Weights of a small GPT-style language model, trained from scratch on English Wikipedia: 16 layers, width 256.
Each number is 500 + 25 x the weight over its row's rms, rounded and kept within 0 to 999. Layers, rows and columns count from 0. Numbers have three digits each. The size before them is the row's rms in percent of the matrix's.

# layer 9 MLP up, 1024x256, rms 0.0494, rows 56-105, columns 192-255
100:461472516498476488509497556505512471519450485482542481497483451509556520440492472523500493556524487497508478497521491524468479499516489475542566516475503446509496499538505501502506508519537512
104:536478500469483494516490520461510517472547492528515507483479500503504475505485491496484514505457474479505424495559528526486507528510482527469453533550470497493498513504501490539485491525500501
090:537492477468467556497495466462536512466496486480489496491486439514489506541518480500499497487500533503481503560456512494501513540487528488490507478503484485495517497499527501523505501477491475
104:542512485435478523482525530431540511520531514502487505438486518512532471470492488490525541496474487465472497462514502513528484487522476485468538517515493521514505498500523530476506495485484481
095:519506487455464489492462492487562464510532493482478476501448471499486494468475482515486508483493461501497455509510498529474529499493479488499529509496519510496488455503545485489511513489545456
095:563482545503490452455483456490522490501542535510516500492510472509480454513490546509475533533524514492502511513525500541448429474468464502508482532482475510519481488466537500508503468527510509
098:494478483544525486531544457482516444467491506508518466522511495494463491526501551524520495495496521522468451473493456551516464545476525425473521494513531527481455491489480489483493488506478511
102:499495521515489499528479496503439514499481500509499494511518523488517499514469474489499497495505527501506493529511484515509496517540472498510528544513523498550454421543475483524516455532459491
088:523484531509427535521486574477531477500442552493499536502464514451515479527475491531501484479487485516473505493507518478511547466500493508481507488506503540492431465485476494520477502486495503
101:528441520544481478481496506480515516504486499478458462548471465529497531507497521527485530522528487509515491521540468498464527491506515468509564513535480511516451493488445488485477516509530517
086:512510533523500499506496469496510539504500510501528492466467502471490530525478467498484492478461487463533473491511527524547447535517504483523548508506489554501511516523534458460534480477466533
110:480516484468527521489515534499525458478497534520528479487501493522526515476456518539508511511479547486505511516535494513509492486471539492459493486522517553509547483464502489494486476505513509
109:500481480510481532517500487494534512526533504488486480526534462512475549490484436500464569490495492501518510500522514502456432491467510464517520503494510480520491513484545533471461523509566492
113:444457489517492527483495491471520517522474519476495518487479503545509500477494482565509478514502475508447476528503490508494476517489489511480490563473457484489486519498480485490484475471522504
101:502478486521517525536495515503468490465463490477556465503449496498505501494504476547452516539477482491500507531524519509465519488518478484498476495472498505532548490497535512477531520513479515
085:472476540480515495475532509481509493515487498516518516472489487495476467526530510538496507502518410476518520474504481434521500441505485498464536488526529507487526540521465505481540520447557522
097:520494468516439526466487479484433423533514532510482486463537463512476514508504484486494496518496470508511494440522507501493512515515456500491502522485515524536543487514493490493545540494482474
098:508455492474503541510476483487493476554502505476527531528539515478497494475501525511477523500533507493473528507543504479494489464515505479482492493528482457488470515507520509438450504497469481
100:499487463507478512544489529547531477515503523478491536498512485539500518526515519523526478505508475526519467511495490506511500473521494492551560486525452496496471481484517521482494504498469507
119:506481524527502466515493476488528456487503544495503480492432481484481518487496500530506476512509522475504477482459527494528484524504525540506514517472516539496498487518503514520483490478539545
110:455493491504473503460484465510520495468514480494489475521466458497533490504526533493515468505490452519505513487447496467552480517535484518503515470530418520498521572511500497483489503490479442
105:534473531498490526494477475490476515499484534519492512509514464466489499486475500516537457500537521461516491502473454448498499489502499499483519491543487497461514506503510483467494493491511527
097:493537478491565483490507507473494508482476539472475520507519507459514516509485532513518488540533487489519527509537532517491499507525493461498505506574535511515495509513470470501525539449457473
103:535522486492524515515501490476525511463505536469514548526520471515509492472511513518469432521449471504477514493451479509464468506496503524515523508486512506502485474509450484495521508529487505
111:491444520484490492536495484487515522511491521508516463492489507528469481475534482539508488562475518518487515492495443494480529450521464495555506464485546532495519516532535539505496460483484514
085:469502459466486513519479488530448515524499467494484464489458497543500477506515522525450503499497531540494547473531507450483456505496536461506499511476483505535536476467475441469464502526534517
104:461501478484474499537514438498533507499518523518500515535521509514489494470516482475538484486472484513481469458502488493534488511527454526509472449524486470471497515558527509499509498462526492
099:474491497464479521549508483444506525540486522474467535481502472509502530528518494506477497472481500519530443465531477505453534506466528489514498541498517506485497432543538476506513467527507502
106:509484474493479498478515499495508478535456468519522458509469469549478491467535495531512472447492532486513513533512478536479451475513545508521510508506500501538458516482522469472486466503479546
103:515513484516501469527529492492470510491490510498492470483465446480501492468498516474502487478500472502514498561525511525517512478494481513487469458514471486531540469444538524447473500513529524
109:534509510519502480509471521475486436499450500530532508500482523474443491509466545487516501536501495534510504459476471486465509496529489506526507487439490528541505471496484500524454486501452502
105:464526505529504501488497464493496478465539465503525504460482541471487493527487508534505490505505446485504506479522538493497524497501460510460529483452491490521479510444542474511515518509514497
097:492475493452465471469481510486506472523489481540475480504487478497451478513478540472462493515477520486505530485482472495519458508521508492524482504495475502491503511509489496503503455510478498
096:521466494521538470531507501477529511499518503573495488519524501493535518521485517447547504521554520477496476551533529469541529487542491461496513500530483517460479494484549490509489498488484488
104:469488497533496522503500555494494500535497500507488528488470464478509498489479492471484536469508583515488551544501498529469462534539452516502472499506507537511447514503471493520501541520545510
086:492441498476478499508518539519503489439500490486542500461465499518505503472466490484509531543483522496509521520492487520473496480507478509528487522503446528495462485463506460473466520523494501
098:524492475531546504489440508508508503464481495523485476499515467495508486535542491488514470521492465462463518502468513543482468482463463494494486484516460484487450519515521486499568462491489482
097:540493496472482476517482523479502485488497525490535486527524434502515501511520488509483514537520538460510490491528515503536500454527539522466475500529500515483500485441536510459488466485493523
107:482476538493474513489503514477513493494503490475456478497524497508504487514522475462464530439520457480515546447570483518533516497485520502509480534522496491506480544500493504539482509519484528
100:450525487482473535511480529517551497479507521497540473527476545505522502491521534504472510497485567500487529494488502504515468516486498521493491501507491509518511506547537518511559545480528507
097:517485527495495519493520496477507492442521471517505540560478483494516465476495528516546502503534474488526499471457504460457510494477537481538534473489465554512479516447478501556485495534493493
099:553464474446505507511516497535512525494450537524473486496509490467503526538474459525524562563526481488479497541522508499506493486521464499508480510478533533469510466497496507428497492510492462
097:448506540509499503476490521531517514519474515517515473532509512496526499466513469494504551484500492495518456469504492517505516470474490468506512474482502498551471570457547514528485526489495497
101:501502513425493484529492547525502457526493501494523511492481487500494514507464531496510513485481485493533509522516441489497473461516530515478497517504460471520463502522478503510548513540462512
094:475512522484479473513517508435500473493496506481484506577511461481530502505512478420493486497496496492493495497496518525500514520527480491485541499473476524503450497471464462522511453522515490
101:468450484470529484515479489494489499514519534456496514541473518493529479550484469451479535495499505502511485520526502499470509501497535511511468503492505487505508496521499436466492526454456502
104:477443478516470498475525477460531496504517502545462504450460464526504505512487510548494491541499496498524447514522472487494468497534536480451546501543523540472500501486520487474453466533503491
088:472508498504501461492483473473470498494499480513486516460484526544517516527480524484511454533539500480505483496561541520520488469536503519492513498456489426496535495509505479470508506482542516
081:510512499497444498492524485494445467537489462499520502499540483517488481538462464529542481469524508489504497458504449499478531525492497497520524499489488524498519459532511486544502491507547506
109:489509491509475479499506493469533512514538493539533525490474499495516489492477473487486504520525514499524511522473504542529548478474511449479498530537473504486474473468516461503508521478490468
# layer 9 MLP down (transposed), 1024x256, rms 0.0494, rows 56-105, columns 192-255
097:525519545473510515483493539490475501479516495472489460518512460503515436554457454461521492500478499492523476524497520481517547501521435497502461510525554516507476495504519484468517480479492462
108:477534530519488498449451493523495520492531482518525472521546509543507491495517538475495485462514506493536499532510477498498534484505531469543546500479516529479519481498505539512481461496485513
090:503536501514540494527492487497453491507498482513504483459488512518475511451480504482488527504502507516505491454502501504532496502490420485477487497492539513532476493510493502475506478572528480
111:492501495510498470503473493513491511474474494509509516550468496506475509475474502480521520506510456445539509482499532506486479505497445492437509501525479460484515506540500459488502500533522505
096:557478515477495493541496493512475551520504513491551495503550524493486484482513510526531505512516505493480529475509497500494494489505548468521470497503504538506476528543491500525474456511511447
102:517475477497492515491514498441477506497456493495508522489497524487523520496500496499458437481520521488472535461462472483516493497530505549479468515507477513471507514509520512473499486490521487
108:487525498489536477496503493479488476535552472464528491499512586505497517513507474481511502516530527487481531491509489495506489546526515538468490527426543485542502525525548480527483491499483484
097:495528516474479496467499452527501476537477456505531450472491516535481504491498492498553525488523490539484476486469466520455456511492503496512550491546510510488611535470535457474512561518496470
099:496471471501472495519495513555500448475509507504536508473493467546459510456510478519510483520530480512475467523483518569471493480534517525497500488494494491442482457496507484488511480521488461
110:556466517491522504493463498505514545455504511473534484499479494525463458569497513533506524501543502535480499505525480532494482530483472496488502551492517472520491518521506535502498461510546497
098:453496476517485471493452552519486480534553459514513528482476473515496519512476516491486502526496540492486542506545481534463511505502478496496500489512513474519521462454520507493492494476520469
103:548489470496455503548456514496495464502530466488459487505524490528485494500493511494557527510531465537488457519482505426495519509493523536592481486489534493507483500462471482510483500495498513
104:479525508446494487514485476501494487447511489429468461512506506484513507526490516466512502522538470473507508496533514495485525504541500475478517518477538504565513485514521548526511523523482510
118:485545497543507488516501477475510486490505479517533514482501499510495534552545453484483466516459468540497483478515447501498527498515475477455558558478524486498462506542500485456466494462458500
106:515497532521521481524481489484478505447512542490496536492519458527499473448484520475485501497502500500522538463503478538516520528492503520526555525460472469460441497521486470490552493479503450
086:498537535525442518509505517537451481474547504534525496500470497491479497503501506466465519505483492456450477462461541502470513512502490531514469492458477541481455486486483505482494480503480465
101:512470503477508489497506489484490555479515500491490525514500535516504523482472505523476499499510518487471508507497520527553466509469523500511523511509506481510493521485478499520460463534499493
101:519525515479489487462502545545473512491507505513467482528490468498528519518512496513496526520507502510520513502496527498479514513520531479473479493480526520529506495492522461478496467510451494
093:517503509529527525504497525491517477537502498502496445502525522506520469534532505485517514519502528498458565516502508508509482534485497512491471481498550458495516525551508467545454514503573531
119:521480521496486521484533504479498488526540495523478521502495450441498469543542479509471472494473526474507529507474519473528500558515491489506523485476500560506483480520535479464485496560499519
106:492487488484547483506521516534535480542500496516523481505481468467493512526500499473525507500489490511507496519501486518508488460500503490576529489483541474496490500522470480505555520462512473
095:517520465503508495525534515495490524522486512510479486516532524503490476558458501525443484448483485526519519509486514524545551519495490492526482488505487491575520494519501507539503494565481516
099:475484527462498481545541498519478522511534505500537501503510473489556478517477488490484526524474545535511479475496482510507520532538525489512463502489456498560513481508502486523515503481487510
097:504453519512452486480517461531459479457483516494494530467480500498457472525513514498511508494501534533477528510501494497548536485490497551503498514479488510509535498498489450485508490445511523
105:499486471473516467502513441536514486526459501508492486486497470495514545520513544472534501488468495501483519518461517543517505502528482509507493474467501545505507525498500470478485513455482498
096:490492517484526482502473503536512474495482524502504548479508510481487542520472472468537496481478536521495536496512484484563523505486473538503447497509513534458496553538469492525516480482459530
106:479519517553501499495519538498492530535485543472515514477532503532528495538480511461527513545542519492497529506496500534488487492466483505489517559501491569517529502499496528499526510516530496
114:492588534526488475527466483475490487514475495502503524491468481534481497527481506533509472473461471500515499498502452526463540507475449461507490535450535480530458512515478486493482499512512498
113:512489513453511497468494508499524530494489509492466509486449508474521499493500498465489498522543541486464487531519520508506473492498479478491447500425522492490490467446453482505500492502474468
095:489480534469489506523462477477517500484457484457493540489548521516456548513475484557517473483465543514544481509510518467488499548498505493508488515492513529550509539516517498547512499453518544
113:504516474513495464535447512499522505544507508507487503519518521510421506512489442506528477518515563500496556483507482496468569511499495453497520498512532510518481516478465504518523521488507493
105:516502484478529519512543540511481464531506507484512514531519498509527501507506490477484476478450549497534461502496485514487514487539493524471460513514517489496514480504484529463528505475518488
096:494527492511529536504498465482494559463485511515535501486483526504509463481519497547492494479481467472513513489467496515511484477518482486500510511498511474551487555489518476455517526468530483
094:496493507487479529465491526451519512533461522450507510480502508505471515481481489554521481502463510511499519505526495529451524507483520516485543468487510484518484459524511505514492509456497509
095:505525475488511476510526458474462500482528503493503467540521545542504508513504522506516485483457450515515474467476522469537506516509558490499520430498494442498566471489496485471459462522477512
096:475486484544524474528478475528501527490516527567462508506510484473461518557501510493495483506485515455514474499484503448532495547528502493486466501497514523489506495516538543505542491501516502
104:498515513533507501459535468508524493508479527475532548521476478476476499465497536595487526520479512500494466504532503518486528479517499537495504450468492506492518489466500549473515497491536490
094:522512461495521475481510515537498522534513517489506483537513519510534483511498511507557508498484482511523518507510513456499535517533490518570545477508503490497510502535486512491494472452479465
108:505513505478451490471462497484476489484546495526528513506517495535492496474521490477503467476489506557505492470535526506510530512481481531524494491480491466493554529438507493512526480480527525
105:510530479540490470504521497525492493531516500460448540475512498453538480507503518516500496509465481506504529506505497495511469513491516507485484506527445514500508480481484458545523507507505502
090:477527513545497524473498464484480510498486525508532441466500515494529536547488506541450459515492502516487510470519466498504534544501466520509479507553510479489504509524490440486517490489503489
097:488505507472495470508510480492520493516502465504494542508491507516516514501491477511475506490522540506510489482513519484521491473493580526488516508500474475542453477479523494484555469502518492
089:518535534504516510548529502502509495494493465511516504535489557514461502530507472487491487513481496539501482517473492500495532511517500482507487519532486519459537483459521527538536567493498515
102:522472508520531506500525527493510482480467480534518500534468470513510481508512476517523456521509470520477478504456532500495490520518485456483465485489495541473500496492490488532547499504523454
095:489518476459511489468502529501489464501520495478487474478511552483484521521454478524494469475525464491539508509467505517502496561483523531459495498494504534510498484512492507481459493514516518
107:518480505488502536567508513479482508465490524501527504459499509581504504513476504522508510501499471508462493528525478497523514540475486469494516496500513517483474520481529454519476494525481542
098:480535468501495496529456473467492497525496516518519490480497539527492533502512494518484463500500513482477531530482530493514496467495452453494479468482446485471551493481457533499485539508485528
092:522465461525469551470513479483503481528494494497516496500504461530478489483487535469439496471455490546490503515478526501466530483515462546497520494506484508524507542507531507484523525518465502
092:450468486532481517508527517530511486427450523501511496490446490502506537524518496461465498504521455452520475559490485476466541480499533495494504484519491473488467476459528512529462500477484492
104:499478522433537529498491543511466497484459453513475496475507499503490554525474494529523462491542458494509495514483490510480553485508493504452463499475499490536484465522519517505506493408468494